Weights of a small transformer language model.
Size: 24 layers, width 64, vocabulary 512, 1.02M parameters.
Architecture: rotary positions, no biases in attention or MLP.
Training: a variant of SOAP for these matrices, 116M tokens, 3534 steps.
Each number is 200 + 30 x the weight over its row's rms, rounded and kept within 0 to 999. Layers, rows and columns count from 0. The size before them is the row's rms in percent of the matrix's.

# layer 3 attention query, 64x64, rms 0.0951, rows 0-63, columns 0-63
094,208,246,173,137,181,242,160,206,211,181,191,197,257,192,150,258,224,206,189,217,250,177,170,241,171,204,183,174,193,227,130,149,212,235,185,200,159,223,195,164,158,210,209,188,212,225,198,187,222,211,241,207,208,145,183,215,160,213,249,235,199,175,185,215
085,266,231,196,190,201,193,221,157,185,236,170,177,235,167,193,226,233,227,175,186,220,221,162,222,219,236,264,209,181,197,263,304,216,185,187,196,202,187,187,218,178,171,220,209,206,215,194,170,188,175,244,175,226,163,170,236,158,181,253,182,197,185,210,204
091,183,191,211,156,196,219,159,214,175,214,151,196,194,140,141,203,231,187,195,177,236,244,134,212,162,233,258,203,158,212,181,228,220,229,241,237,155,183,180,228,177,259,196,153,208,183,198,177,212,199,241,197,205,158,184,208,162,184,208,203,159,207,192,239
104,196,173,181,182,216,184,200,197,223,223,202,215,162,162,199,227,200,220,186,179,184,188,176,231,194,213,239,210,258,232,210,188,210,197,234,293,218,169,201,233,226,154,169,184,185,161,195,144,156,213,224,187,251,129,212,225,177,209,250,220,217,239,224,254
089,175,200,187,278,206,194,185,209,233,171,220,207,193,163,190,170,151,155,252,261,212,184,246,201,179,188,158,182,241,229,192,136,203,215,168,227,167,205,171,194,197,193,196,209,194,183,202,159,179,187,168,255,161,241,248,223,211,226,191,184,153,204,152,219
091,163,195,246,193,163,201,200,249,189,200,157,190,189,207,163,213,201,160,170,234,221,196,147,214,182,198,189,178,189,241,163,152,219,190,267,182,158,162,215,264,184,193,167,209,207,161,217,197,174,250,217,183,209,202,242,228,223,234,272,238,164,205,175,192
106,239,207,190,249,257,198,209,187,213,170,169,211,168,160,266,208,188,203,252,245,192,173,212,199,215,239,192,231,197,200,269,194,187,204,172,269,218,243,198,203,263,199,231,198,196,162,184,179,207,179,164,172,240,186,184,222,185,167,224,151,202,209,200,253
109,217,228,184,130,171,205,220,161,205,172,251,209,227,242,172,182,171,236,210,220,173,200,215,134,171,238,189,192,196,198,191,198,143,189,199,188,238,231,211,202,204,221,230,161,140,193,207,167,205,186,198,183,166,249,154,190,200,178,112,213,166,166,192,188
108,207,230,206,223,217,253,216,267,192,154,174,217,168,190,145,200,199,160,183,255,269,198,197,166,166,179,177,231,223,236,157,161,177,218,174,209,232,185,189,213,182,211,186,203,264,201,238,166,202,165,136,229,189,213,252,196,209,214,195,214,185,235,204,186
092,192,195,237,166,149,210,212,216,180,242,166,160,148,233,165,235,237,195,169,202,267,221,144,222,201,238,216,176,196,246,169,188,222,180,247,173,153,210,203,192,162,196,192,218,206,203,219,129,196,213,241,177,230,234,199,257,191,193,206,232,160,192,202,180
098,197,239,260,234,163,193,191,162,136,223,136,163,233,166,225,225,249,215,190,224,230,171,178,226,230,229,176,173,186,181,220,207,225,129,207,216,183,201,189,239,176,201,210,187,230,212,224,182,183,222,205,161,219,161,216,232,242,187,254,195,222,234,209,158
099,202,234,209,210,217,211,236,186,252,219,186,209,207,204,145,175,178,200,252,306,240,167,219,180,203,193,224,183,190,219,236,248,187,158,189,217,208,195,214,219,263,200,181,205,267,227,236,235,146,180,204,239,169,212,218,217,224,208,200,215,216,215,231,222
100,193,229,198,157,140,208,179,207,178,243,165,206,203,206,147,200,222,161,221,258,280,194,201,223,219,182,240,207,175,198,205,186,205,185,206,223,216,188,216,235,188,233,182,149,257,236,247,222,149,208,236,166,161,189,218,216,240,181,223,243,227,235,212,177
111,166,255,244,201,158,209,212,201,211,190,203,153,196,197,134,187,145,175,204,284,232,205,157,164,206,188,212,178,209,208,209,194,261,178,181,185,219,163,200,161,218,233,187,188,195,214,251,232,210,235,190,231,175,222,187,206,203,205,218,230,187,175,130,151
115,191,201,217,199,187,188,197,231,195,204,166,158,193,121,238,229,229,168,243,255,212,207,137,199,186,172,174,164,166,233,218,204,247,240,258,193,164,180,212,221,210,201,179,255,238,190,249,224,190,207,254,230,196,213,228,242,207,240,206,196,165,194,189,175
115,194,201,184,137,145,226,198,239,218,252,171,228,211,165,220,209,260,173,210,196,208,179,212,196,173,175,209,251,151,248,183,199,213,194,216,217,206,170,231,213,192,200,225,231,241,214,152,194,177,177,282,173,215,133,221,237,230,191,164,226,220,214,198,222
094,232,181,186,223,217,176,155,218,196,202,194,219,161,181,215,165,184,280,203,207,169,186,190,226,188,251,215,192,176,251,212,130,180,232,250,200,190,148,223,183,135,191,190,206,164,195,207,192,228,182,233,180,197,137,218,234,181,183,206,227,258,180,236,228
096,153,216,170,224,149,191,138,165,209,206,170,153,206,231,187,217,238,178,232,248,209,157,237,185,167,183,227,232,178,170,182,169,171,249,256,237,222,215,179,198,147,229,194,223,199,231,208,212,185,217,187,140,143,186,190,212,228,176,194,171,227,165,201,200
115,285,148,183,217,223,209,204,231,171,161,199,225,159,168,230,231,264,188,143,220,187,162,174,208,187,244,186,240,184,201,193,180,212,212,209,185,139,206,197,210,183,196,184,183,200,204,194,198,167,131,217,143,248,214,198,194,193,214,176,157,237,169,214,174
106,193,180,225,224,168,164,244,189,209,216,188,167,221,179,176,160,160,201,189,214,167,250,208,199,201,220,195,230,197,197,202,100,199,167,220,213,232,206,155,199,240,182,264,186,233,164,187,172,185,214,187,165,202,215,215,200,204,218,254,145,131,228,186,165
110,177,138,201,184,178,207,161,175,213,232,191,184,207,200,184,265,196,230,198,143,220,207,227,194,165,248,245,185,206,219,180,189,248,150,244,234,267,202,209,192,242,214,261,183,171,180,189,198,140,204,182,167,196,203,242,222,260,190,201,219,221,189,201,193
088,249,196,239,233,226,202,200,190,152,195,206,204,213,172,230,237,207,193,234,194,215,178,238,201,235,163,133,251,211,209,211,138,216,187,180,237,236,198,172,206,181,191,227,185,240,242,245,166,208,245,170,223,199,275,178,162,231,225,164,245,208,204,185,224
090,241,176,185,171,188,183,188,223,208,204,233,198,147,238,225,215,180,201,174,202,191,214,193,214,185,239,203,159,212,179,197,179,159,265,193,192,121,240,201,223,178,206,215,180,186,173,159,236,210,229,239,219,223,239,161,242,173,163,124,198,173,172,159,153
100,206,151,189,236,187,244,231,238,226,161,182,158,172,205,254,170,226,172,201,148,191,221,160,174,190,194,202,224,167,223,261,208,224,195,158,199,204,206,146,217,242,156,262,216,219,175,172,190,203,151,169,230,242,189,217,201,201,165,202,208,177,219,169,251
100,224,157,213,200,231,221,242,222,226,200,189,274,189,231,169,216,233,132,213,160,202,205,185,216,205,205,208,224,228,204,160,130,195,217,244,149,158,173,192,180,117,163,185,156,214,184,167,197,204,189,232,190,229,187,179,163,180,180,212,220,177,195,221,179
099,227,220,202,159,183,190,180,162,175,209,221,179,214,202,248,199,181,211,240,187,226,187,198,231,224,138,173,237,196,199,228,184,188,216,206,225,167,222,225,255,184,222,178,202,197,171,218,199,118,224,226,196,217,146,179,207,213,133,186,243,237,199,268,138
127,221,205,190,211,189,170,266,158,240,150,252,170,184,189,259,185,189,218,233,246,204,146,209,178,197,174,156,188,208,215,211,176,203,264,176,258,201,225,181,226,197,189,157,243,201,172,206,189,179,225,193,236,176,244,226,251,225,178,224,189,203,195,151,215
098,231,246,222,211,219,253,222,206,197,191,192,210,171,158,212,240,159,216,248,185,239,225,106,203,242,180,198,247,171,196,253,248,206,221,200,208,207,233,209,261,198,180,192,213,229,195,245,200,261,175,228,230,204,191,197,233,202,176,205,148,181,193,197,200
097,238,151,198,141,174,160,190,184,219,260,221,215,217,179,143,213,178,148,186,210,251,190,201,218,225,199,193,152,148,234,170,177,224,185,166,182,201,185,160,234,139,183,201,203,176,193,199,147,193,246,211,196,196,200,192,188,257,184,254,230,204,187,194,165
093,139,248,251,191,184,203,208,180,214,208,156,197,228,203,198,234,210,243,189,245,217,227,229,183,196,249,169,188,185,185,162,207,169,158,165,224,152,265,200,163,173,212,190,240,260,170,213,202,253,206,189,140,202,195,165,183,148,176,169,209,201,199,206,185
102,234,212,202,183,198,148,170,214,233,230,192,214,221,197,188,200,250,200,204,162,210,224,184,247,183,246,213,227,209,222,185,253,199,242,230,142,183,245,218,195,132,184,197,178,181,172,178,148,140,212,220,227,195,229,165,144,212,182,189,211,165,180,153,251
100,222,182,205,192,188,250,261,172,186,168,233,204,139,232,212,198,209,248,243,163,202,161,200,159,177,213,210,211,199,256,187,212,142,227,182,200,255,236,226,196,164,181,218,231,249,193,182,184,214,220,228,156,215,224,175,257,185,151,181,182,191,163,201,165
112,169,211,196,186,232,253,209,169,187,221,197,231,201,187,200,214,142,166,224,228,254,209,182,209,232,122,185,174,202,233,246,216,181,206,173,140,212,179,211,178,225,158,249,167,205,211,164,203,187,181,218,190,191,153,224,193,210,185,174,266,227,232,248,152
066,241,181,201,216,240,226,171,169,171,158,216,237,205,184,212,213,183,195,232,216,267,163,222,167,179,179,186,167,224,230,171,213,214,193,171,139,191,199,203,194,266,201,179,195,175,237,169,186,208,174,193,210,185,187,219,189,264,199,211,269,181,268,214,138
066,181,227,172,166,162,228,203,201,167,207,228,242,197,179,200,202,190,189,253,174,247,215,260,173,245,176,165,209,124,183,177,192,227,240,252,195,205,186,230,196,227,157,193,190,260,222,164,258,180,189,204,203,240,189,226,202,170,203,182,185,264,231,196,202
090,174,239,237,190,228,160,202,243,211,145,186,182,139,179,190,255,225,232,208,174,213,177,217,167,173,255,213,231,168,156,146,204,205,266,206,188,192,206,182,231,196,195,216,192,232,203,238,200,173,222,157,204,164,192,176,207,208,211,214,131,193,146,160,204
066,236,189,177,137,122,200,220,184,195,167,186,238,221,187,180,210,228,217,233,198,188,239,255,131,238,195,195,210,147,250,186,177,243,200,216,217,214,221,225,132,225,174,195,218,244,168,226,200,204,173,190,190,220,190,208,208,206,197,203,159,241,199,208,258
071,166,211,185,182,192,250,180,160,206,177,203,204,179,155,163,192,149,166,252,209,232,164,196,203,200,131,235,186,196,228,227,220,203,219,217,142,201,183,220,197,266,162,231,196,201,220,152,190,238,172,215,199,192,179,221,213,187,164,165,229,260,261,182,173
088,203,122,221,168,232,180,198,212,187,234,160,223,209,241,293,224,191,183,179,226,167,250,182,183,182,217,136,192,177,225,165,214,193,192,226,214,182,238,195,193,158,269,191,174,149,168,192,205,186,220,197,185,207,187,212,165,206,155,206,187,176,172,239,200
087,247,164,216,230,172,177,184,179,194,184,181,155,196,191,156,247,237,229,180,152,169,199,203,187,180,237,195,205,265,190,198,198,184,202,242,260,135,188,163,208,162,261,174,222,178,207,225,220,218,237,170,243,229,227,220,219,222,199,199,188,143,183,176,169
100,168,208,177,171,223,144,221,226,250,201,201,205,170,199,212,226,251,186,200,226,215,204,198,155,148,185,164,243,218,186,135,169,236,178,174,203,208,257,189,191,206,206,182,235,222,222,230,189,189,199,208,197,121,210,145,187,221,169,244,181,249,156,171,226
077,195,150,154,204,235,190,193,163,193,206,199,197,189,220,195,239,149,162,222,242,186,181,187,224,164,170,159,174,196,219,181,238,204,187,218,218,156,209,220,189,206,221,244,203,217,274,164,246,255,171,225,170,220,199,223,176,200,165,179,271,249,241,172,199
091,175,203,181,225,232,249,162,178,218,265,212,159,161,254,170,172,179,152,193,169,145,214,219,204,223,238,211,205,148,216,244,257,208,210,224,184,239,191,224,227,208,189,212,208,189,166,197,193,189,209,196,183,237,210,246,223,194,264,147,224,198,195,251,210
098,173,195,206,221,185,203,239,197,233,200,205,241,205,189,209,177,138,187,254,202,197,196,193,183,232,127,209,210,229,159,212,170,199,188,154,164,185,226,213,188,221,170,229,194,230,180,131,143,196,203,239,258,171,110,172,209,207,160,215,208,209,209,221,181
105,213,159,206,283,223,212,223,202,198,205,180,188,199,230,170,182,193,191,203,200,133,156,240,180,216,209,162,180,198,190,194,186,191,141,168,159,223,223,178,186,233,234,222,217,179,170,175,187,216,188,266,202,249,139,198,204,192,240,170,258,185,181,173,152
087,199,200,184,186,183,225,215,161,185,165,236,236,219,180,248,124,129,231,214,230,254,207,146,230,207,143,184,182,199,228,239,206,169,210,187,157,185,150,202,181,217,201,219,158,195,174,177,203,215,200,183,217,208,205,270,178,189,178,240,218,204,222,249,199
103,153,210,214,197,211,220,194,208,176,219,189,200,264,217,212,222,143,241,219,198,189,237,211,203,218,207,225,179,195,160,211,202,198,262,215,182,172,177,241,172,135,167,181,229,206,209,156,203,227,163,163,174,160,244,167,173,253,163,212,174,216,202,222,280
104,178,219,201,246,228,222,212,187,190,188,305,213,177,180,162,213,189,174,219,128,191,215,204,184,204,214,204,180,242,215,168,175,221,251,206,202,148,199,194,178,182,192,234,172,192,201,124,153,157,164,190,204,205,178,147,153,221,222,178,175,203,211,187,183
123,185,179,250,209,243,128,172,228,182,171,176,147,246,217,202,204,246,208,228,203,185,215,205,181,183,280,156,210,248,217,170,193,214,242,223,190,174,198,170,233,213,217,202,253,216,148,247,178,213,207,209,168,199,241,175,185,207,226,230,174,165,176,181,189
095,186,248,221,158,210,174,198,198,169,142,238,207,202,207,192,211,221,173,212,167,227,171,165,174,239,223,196,218,168,193,165,207,211,165,232,244,165,201,194,277,198,226,136,162,174,186,250,193,148,182,194,176,197,241,158,221,227,182,233,182,170,183,183,253
096,188,250,194,174,155,223,177,210,212,202,161,214,157,261,191,216,255,189,226,180,169,170,196,176,207,179,261,226,198,186,187,165,173,172,136,180,233,218,215,246,211,178,225,174,184,223,243,197,214,202,222,147,203,168,201,176,246,248,189,151,158,180,163,181
109,207,214,204,192,229,189,203,255,223,148,249,201,232,146,266,177,185,202,220,252,186,157,185,213,192,205,215,193,232,236,213,211,166,149,268,210,233,187,199,197,233,193,175,198,205,231,211,205,208,165,234,128,220,190,165,177,233,208,128,206,205,229,223,203
108,178,224,223,264,206,176,230,205,179,189,218,231,218,220,134,257,187,242,204,233,231,202,210,119,144,190,176,176,203,207,196,197,228,225,223,215,155,175,185,227,176,194,208,198,182,144,244,200,233,222,199,239,255,189,209,248,220,152,235,206,196,207,218,214
104,254,200,180,242,242,177,224,228,133,194,160,135,217,224,169,222,202,188,184,255,211,251,215,210,190,176,222,142,177,191,220,237,189,244,191,233,188,214,206,196,262,136,205,177,174,234,179,213,215,170,182,179,243,193,188,187,185,209,203,230,180,193,243,172
122,169,236,213,179,219,219,196,189,199,215,238,201,173,175,204,198,196,113,274,207,147,169,188,205,205,182,211,216,167,159,134,208,170,206,223,183,193,149,208,210,230,150,213,181,227,199,189,220,236,164,206,211,216,226,256,203,203,196,209,266,169,189,195,138
109,213,209,180,209,237,216,214,167,209,241,208,215,213,233,197,184,192,161,188,224,211,247,165,205,262,181,195,172,220,232,218,177,162,168,201,156,254,243,194,217,175,188,198,138,241,213,198,195,228,188,220,125,211,227,211,274,207,161,193,239,249,174,164,211
110,200,207,193,170,178,186,238,272,199,223,205,160,173,184,209,214,226,199,174,187,142,239,232,168,218,272,263,242,206,166,187,192,236,223,213,260,213,201,133,193,177,192,201,222,221,216,217,207,159,234,202,243,268,204,232,215,183,188,193,205,206,166,201,203
097,271,244,191,223,189,171,230,177,209,179,209,194,173,225,193,247,200,199,245,177,153,229,204,227,191,211,161,265,212,196,211,233,149,150,209,191,260,176,200,206,174,225,216,258,189,171,198,206,201,195,168,180,178,225,222,210,136,138,163,181,181,212,210,228
101,194,230,224,236,206,216,191,168,177,210,138,216,224,165,154,132,188,220,214,263,193,192,255,219,221,203,219,249,166,189,226,215,208,265,212,181,184,216,186,236,155,194,179,187,172,241,175,226,190,230,156,183,207,178,145,188,188,196,185,262,228,183,173,221
104,229,216,228,178,232,184,224,205,251,203,257,196,124,203,231,179,268,212,148,218,194,153,183,148,196,211,247,154,186,222,206,200,196,197,178,216,185,180,205,167,216,228,211,203,222,167,168,256,217,216,183,247,171,189,182,234,235,175,245,225,231,238,213,191
123,173,254,175,238,220,182,205,218,187,200,185,203,197,227,169,147,204,248,208,129,160,193,184,242,113,211,244,178,242,170,190,209,190,219,205,254,202,203,164,170,197,230,197,144,224,226,214,207,233,219,168,200,178,163,220,243,175,168,227,185,196,164,203,206
103,196,154,208,191,201,200,201,237,166,194,258,189,190,215,167,173,209,208,255,182,193,183,209,263,240,190,245,162,214,259,211,169,215,213,176,222,229,152,171,240,190,181,206,192,128,176,213,182,169,229,169,192,180,145,255,193,205,142,197,193,196,249,215,214
108,265,162,229,202,147,210,224,216,185,225,224,217,206,193,195,250,189,216,219,263,170,161,186,244,214,196,161,139,176,193,166,193,177,187,201,172,204,224,204,167,201,199,203,240,256,207,235,218,144,215,220,259,200,191,179,154,204,169,193,218,178,162,251,237
102,143,211,202,193,268,237,234,179,196,199,264,210,183,217,260,197,217,208,143,206,172,219,178,240,229,151,178,216,216,163,165,169,162,198,239,166,191,231,183,196,216,219,177,244,178,210,232,182,171,237,240,215,229,202,178,233,180,238,241,187,244,184,184,178